config.yaml
num_hidden_layers: 22
num_attention_heads: 4
num_key_value_heads: 4
vocab_size: 1242
hidden_act: "relu"
qk_norm: false
init_std_o: 0.022
lr_mult_o: 1.08
max_grad_norm: 1.0
schedule: "wsd"
decay_shape: "square"
max_seq_len: 768
z_loss: 1e-05
Each number is 128 + 24 x the weight over its row's rms, rounded and kept within 0 to 255. Layers, rows and columns count from 0. The size above them is the row's rms in percent of the matrix's.

# layer 17 MLP up, 768x192, rms 0.265, rows 644-668, columns 64-127
size [101 105 101 102  98  95 110 103  98 100  92 106  98 100 102  99 107 102 108  97 101 107 102  96  97]
[[119 100 101 120 159 112 123 132 113 140 117  90 181 119 108  94 122 161 138 162 140 133 145 115 168 152 149 151 101 119 129 147 157 168  96 144 106 132  76 120 120  76 128 153 140 119 105 163 131 139  75 171 146 118 143 131 139 114 120 138 101 111 128 114]
 [ 87 119  76 118 175 125 149  91 134 136 170 126 123 140 142 149 104 151 163 134 103 189 137 128 138 139 136  75 171 134 126 116 162 126 177 185 140  53 133  80 103 128 120 151 134 108 149 123 126 159  94 122 166 110 122 145 111 139 149 144 130 134 134 136]
 [131 130 101 152 116 100 106 156 110 125 124 107  88 155 165 155  79 139  79 151 146 100 168  75 136 135 104 142 167 119 181 130 147 137 122 123 128 147 185  89 115 135 121 127  85 111 144 119 118 123 134 128 123 125 112 122 138 139 124 146 142 140 124 112]
 [ 96 114 135 120 112  85 148 131 116 129 132 116 111 156 120  97 159 157 123 122 107 131 118 116 132 149 117 137 169 113 132 141 158 158 140 143 172 108 129 116 124 140 106 154 117 184 106 136 140 178 116  69 111 168 189 109 137 147 153 121 148 156  87 118]
 [109  86 113 144 128 111  70 138 111  84 160 133 132 134 112 154  94 133 130 139 160  94 129 140  88 130 147 127 142 173  97 118 137  79 132 146 111  98 145 123 104 121  97 152 169  84 136 199 139 143 127 121 137 163  98 114 123 131 122 130 131 147 135 177]
 [ 79  93 151 129 174 161 116  98 108 127 129 122 122 129 112 112 179 107 145 165 125 138 159 126  94 107 130 106 159  98 104 133 130 109 108 164 148 148 142 102 119  92  85 123 128 130 150 120 120 147 107 122 141 126 120 122 148 148 155 150 126  71 157 111]
 [ 81 147  91 159 162 139 126  81 129 110 133 150 187 126 132 133 121 144 120 182 111 116 154 124 128 158 128  86 116 134 123 107  98  96 146 102 184 196 158 117 124  96 110 107  51 108 123 168 157 112 134 131 137 128  77  75 114 175 129 119 159 147 141 107]
 [130 153 121 106 150  98 143 143 129 175  68  89 107 110 146 106 114 137 118  97 140 101 144  97 142 122 111 155 127 193 155 144 162 134 112 147  99 115 134 145 181 102 142  80 138 135 159 146 117 146 154 149 122 161  95 148 109 132 136  90 110 154 154 140]
 [125 134 144 130  78 160 123 129 133 122 102 130 101 148 123 137 116 105 116 114 148 114 115 143 127 128 128 149 137 137 173 119 136 123  97 148 123 109 142 116 120 116 156 124 178 160 134 145 102 136 112 189 141 107 153 109  60 120 135 150 149 111 168 120]
 [101 161  84 157  93 122 116  97 157  86 114 122 157 134 129 103 117 124 146 100 112 122 134  95 133 145 113 143 132 123 114  88 162 167 101 118 134 100 112 144 163 109  94  86 106 136 158 110 121  99 145 105 152 142 115 154 104 133 121  75 142 125 145 125]
 [151 158 142 137 111 142 111 153  92 131 134  95 133 113 142 101 109 138 127 117  99 151 136 114  98 121 132 155 126  94 126 120 158 112 126 122 132 132 141 102 154 145 130 104 123 127  72 145 136 114 153 150 105 173 188 129 140 125  74 127 109 112 112 126]
 [108  84 133 119  91 118 142 215 161 150 109 125 109 159 123 162 132 118 128 133 150 122 135 145 107  94 125 121 163 112 125  95  84 109 113 142 122 134 131 124 137 114 139 114 118 130  80 120 150 131 101 105 103 126 119 118 181 132 114 120 157  69 165 141]
 [ 82 150 145 134  77 118 151 133 107 124 160 113  68 162 164 149 113 143  94 143 132 123 122 143 140 159  97 111 156 117 109 157  89 123 126 127 136 135  64 124 140 140 153 133 122  56 143 138 145 119  97  88 116 145 141 152 135 142 166 127 144 123 147 144]
 [124 136 131 105 100  99 142 148 101 152 145 179 158 100 149 111 133 108 129 156 100 135 172 131 106 153 168 136 155 135 124 140  87 105 111 117 121 123 135 112 110 172 138 117 140 122 111 125 121 135 151 108 165 143 160 125 117 141 121 121 150 144 111  84]
 [113 109 130 141 108  99 155 139 109 102 119 108 116 154 123 172 139  93 102 152 124 109  99 160 115  44 125 132 136 134 128 114 132 102 147 108 153 131 133 128 129 134 119 132 116 132  93 110 151 168 180 135 109 122 138 110 131 158 128 136  79 147 136 126]
 [119 104 151 123 161 117 173 123 102 100 130  82 109 112 115 105 165 136 126 131 157 147 119 163 137  98 111 152 100 119 127 140 126 130 105 142 167 146 136 110 109 164 135 147  70 150 134 111 129 140 131 125 127 148  99 118 137 153 151 174 123 136 146 131]
 [ 88 124 160 189 189 145 109 152  86 135 174 131 105 140 127 105 123 111 148 125 113 117  92  87 183 169 106 103 150 153 127 139 124 117 120 141 140 112 118 165 155 121 132 120 163  95 134 106 118 122 113 154  98 127 131 141 131 104 165  95 149 111 133 101]
 [117 135  91 142 124 113 142 146 139 143 113 109 154 112 153 133 122 107 145 129 159 193 133 100  75 149 129 103 115 120  92 115 139 137 130 130 177 139 123 121 160 132 129 113 145 137 112 168 119 138 130  97 160 124 130 108 168 178 100 121 145 147 139 114]
 [125 139 134 128 128 167 130  86 113 122 154 102 142 112 119 146 120  71 130 123 151 139  90  90 139 115 158 112 139 127 118 159 155 120 116 127 145 129 137 108 166 171  82 161 123 147 140 148  94 139 125 100  92 114 102 101 139 151 120 142 129 145 145 113]
 [138 100 109 147 122 134 106 152 108 102 139 111 118 146 126 154 129  84 107 143 122 137 169 100 128 135 114 122 101 112  68 104 100 140  89  88 135 132  95 123 156 120 187 137 105 153 133 136 142 143 130 124 152 121 136 140 122 161 111 111 136 131 154 127]
 [142 159 180 148 120 137 126 120  89  91 160 131 173 136 176 125 186  90 158 114 122 123 167 149 118 125 154 149 131  81 130 136 158  99 101 132 170  92 145 117 150 129 105 125 111 155 113 102 145 121 175 126 149 115 129 113 140 163  78 112 123 109 125 142]
 [ 84 121 132 128 120 118 146 155 146 135 141 122 114 175 156 132 126 140 111 115 112 107 138  95 138 139 170  99 151 117 137 125  89 116 145  97 155 137 132  95 102  64 103 132 119 162 104 157 150 106 115 145 129 107 118 122 158 133 124 146  98 137 193 141]
 [150  97 126 107 157 118 124  58  96 128 104  74 117 122 143 109  92 112 118 117 104 115 154 126 145 134 170 140 117 161  68 169 151  94 163 134 106 135 104 113  39 118 117 140 115 123 128 117 123 150 123 122 123  74 114 132 127 116 109 116 129 114 135 149]
 [144 137 151 150 116 130 124 113 133 101 110 100  80 138 145 124 155 171 149 132 113 147 142 154 158 109 152 112 176  94 143 140 184 124 132 134 151 123 165 133 161 112  86 142 138 143 148 143 149 134  75 145 115 117 151 119 157 171 147 110  92 150 105  99]
 [135 117  85 137 135 131 114 110 141 115 113 131 130  90 107 131 121  89 134 129 143 140 121 141  94 100  91 132 116  96 144 122 123 123 121 127 115 113 132 160 141 158 162 119 116 130 103 126 118 128 137  75 148 145 128  95 166  92 150 133 107 188 116 149]]
# layer 17 MLP down (transposed), 768x192, rms 0.282, rows 644-667, columns 64-127
size [ 91 103  93  95  94  96 106  97 101  98  93  98  95  96  92  89 102  96 103  98 102 104 112  96]
[[128 132 140 145 136 112 118 161  97 136 164 103 127  89 110  96 160 119 193 135 128 132 156 144 192 135 171 160 101 120 191 155 122 136 111 166 138 114 115 122 144 108 152 145 144 171 100 131 138 128 126 180 116  88 123 134 103 160  99 149 146 113  94  90]
 [121 125 136 149 139 117 101 109 115 124  95 119 143 113 163 139  93 121 151 113 103 147 160 158 162 140 103 153 121 144 165 104 121 121 161 143 138  90 125 133  99 116 130 142 135 132 121 149 146 120 141 135 145  85 131 111 166 136 114 112  84 122 118 125]
 [118 116 117 118 129 120 112 109 128 140 127 119  79 143 109  92 149 170 133 124 135 143 160 108 126 141  78  99 135  96 163 143 122 150 120 140 106 147 157 123 156 147 104 147 118  75 188 136  88 122 178 151 140 116 135 125 125 121 119 161 115  93 175 165]
 [136 127  87 148 127 105 164  95 121 123 129 108 135 131 111 117 147 139 120  96 124 140 132 135 134 117 155 148  88 131 149 108 111 132 122 146 114 107 136 144 110 132 125 129  92 123 164  97 113 129 128 144 176 139 174 127 169  85 153 137 151 147 128 116]
 [138 107  89 100 135 158 135 146 137 115 121 106  74  98 169 142  99 155 139  91 176 123 154 122 132  84 154 118 119 153 150 141 160 135 144 113 162 159 166 147 134 169 114 144 114  96 126 129  92 125 156 161 164 148 115  81 123 119  89 111 135 118 163 126]
 [119 134 127  95  99 141 135 127 164 140 109 168 112 118  99 142  78 179 191 108 111 135 135 129 129 100 120 132 133 123 101  98 122 119 127  99  91  96 149 104 139 129  92 142 150 138  99 145  92 103 159 116 159 166 166 152 105 127  97 113 140 132 123 143]
 [118 105  82 155  84 115 133  88 142 150 108 119 158  84 114 123 129 105 131 121 149 127 129 123  71 115  98 100 158 170 120 118 165 119 130 148 168 178 117 149 159  91  85 150 126 106 109 123 103 163 112  92  92 153 131  76 126 145 157 140 119 120 145 152]
 [128 161 139 121 158 115 140 147 107 169 122 116 142 129 135 101 145 126 149 124 148 134 122 109 103 137 107 159  96 118 137 133 130 123 122 140 113 121 156 163 127 112 167  93 114 118 181 153 110 126 126 125 136 100 131 143 154 155  99 112 112 155 107 120]
 [133 126 164  95 127 121 123 144 137 194  82 127 137 146 128  96 160 111 189 107 113 154 129 136 104 121 112 185  80 139 126 134 155 128 150 124 126 154  96 149 103 122 152 163  92 139 145 118 156 126 148 122 134  93  78 120 172 121 108 165 169 140 105 144]
 [119 117 164 124 137 134 123 125  86 147 115  88  89 139 127 151 137 122 127 155 106 122 148 139 142 164  93 126 116 127 164 151 131 161 131 153 104 123 101 112 135 117 145 157 147 132 121  98 166 138 181 194 113 128 109 142 148 150 148 145 126 135 109 130]
 [180 107 114 133 104 108 131 114 105 166 149 126  80  92  84 143 137  95 113 145  91 136 180 114 104 132  89 113 111 154 113 128 110 100 128 128 125 120  67 122 132 127  81 121 119 141 133 173 127  97 110 158 153 113 172 143 165 115 111 141 129 123 109 137]
 [111  78 136  72 146 116 125 141 146 148  72 150 121 137 128 146 109 119 126 133 118 110 104  69 127 146 124  93 151 160 122 132  98 118 146 151 118 109  95  86 134 116 142 132  95  75 139 115 137 125 100 103 153 127 158  98 172 108 145 157  98 139 122 162]
 [123 108 151 112 200 142 165 126  85 148  96 145 168 148 139  95 137 107 129 143 139 120 119  84 100 122 137 103 106 143 113 103 153 130 123 131 141 115 133 165 161 121 116 164 104 114 108 137 127 116 151 147 124 121 145 152 126  84 153  94 113 143 163 133]
 [109 134 142 114 111 117 124 179 131 112  92 119 144 137 129 136 178 122 140 162 104 114 110 135 119 113 156 112  87  97 182 124 126 111 114 118 129 153  80 106 117 112 133 107 132 108 140 152  99 117 136 123 129 134 104 129  75 134  87 149 119  71 112 180]
 [158  79 144 140 134 114 145 156 102 103 137 117 111 101  61 150 130 146 141  92 150  98  93 152  99 164  96 119 132 129  94 142 106 127 150  91 112 134 110 101 113 129 142 141 117  84 128 138  87 100 186 121 139 147 147 138 133 130 129 149 133 126 149 151]
 [124 128 152 110  88 140 145 128  84  97 148 120 115 179 140 121 122 177 159 125  90 101 120 171 154 109 142 121 122 141 152  94 155 104 145 131 132 124 132 165  82 152 115 132 139 145 103 140 153 129 114  69 126 115 136 157 124 151 102 106 103 132 133 154]
 [131  91 150 152 117 124  83 162 144 158 127 103 160 143 132  85 138 151 137  93  98 159 119 124 125 100 138 125 131 138 130 103 155 114 114 128 141 113 111 141 144 125 166 126 143  61 126  81 106 130 119 142 109 148 119 142 183 169 118 101 126 156 111 110]
 [133 113 100 116 100 134 133  87 113 134 147 150 172 148 136  88 155 158 146 124  99 106 157 127 104 156 122 137 105 108 140 156  98 149 140 120 156 117 117 164  78 102 142 112 100 108 152 128 146 157 151 162 117 112 139 179 122 125 142 107 149 167 158 130]
 [112 152 152  85 140 130 160 107 176 129 184 152 120  87 154 128 115 124  67 111  97  78 125 134 159 131 135 128 157 132 137 150 143 132  99 100 104 109 126 125 134 149  88 175 144 144 118 144 145 123 152 130 108 137 144  89 151 113 118 135 100 127 114 129]
 [139 138 137 120 152 138 134 146 106 127 133 153 125 136 120 108 105 126 125  81 168 129 164 124 143 111  88 105 154 143 131  60 107 163 151 100 134 154  95 132 151 121 128 121 114 135 144 119  78 177 160 131 178 135 103 126 180 167 126 132 141 113 157 136]
 [117 126  95 131 137 164 129 119 140 108 116 119 128 127 151 120 115 156 134 128  91 118 132 114 134 132 107 111  96 134 114 113 135 122 125 107 150 116  62 146 122 141 140 145 107 113 141 144 151 143 119  63 127  92 107 122 117 136 106 134  94 137 178 110]
 [139 158 140 146 139 115 129 131 159 116 149  93 148 137 125 158 157 138 116 102 131 112 128 130 112 101 127 113 179 133 110 129 102  73 137 112 139 110 113  96 151 135 150 128 141 115 136 165 158 153  92  86 132 180  95 141 123  81 152 133 122 121  93 148]
 [128 173 157 122 148 138  89 118  91  98 110 109 115 116 166 138  92 144 129 133 109 122 179 111 126  96 160 177 104 126 130 108 159  87 125 120  86 149 118 176  98 137 101 138 145 111 100 122 140 152 137 140 108 131 122 146 115 142 101 148 114  99 147 111]
 [117 149 140 121 136 132 115 113 103 127 133 135 175 112 124 115 145 103 143 125 111  81 159 123 147 107 154 117 112 145 138 104 131 160 170 122 139  84 132  95 154  60 175 127 117 105 107  98 117 135 144 111 183  92 139 141 132 168 118 130 122  92 151 143]]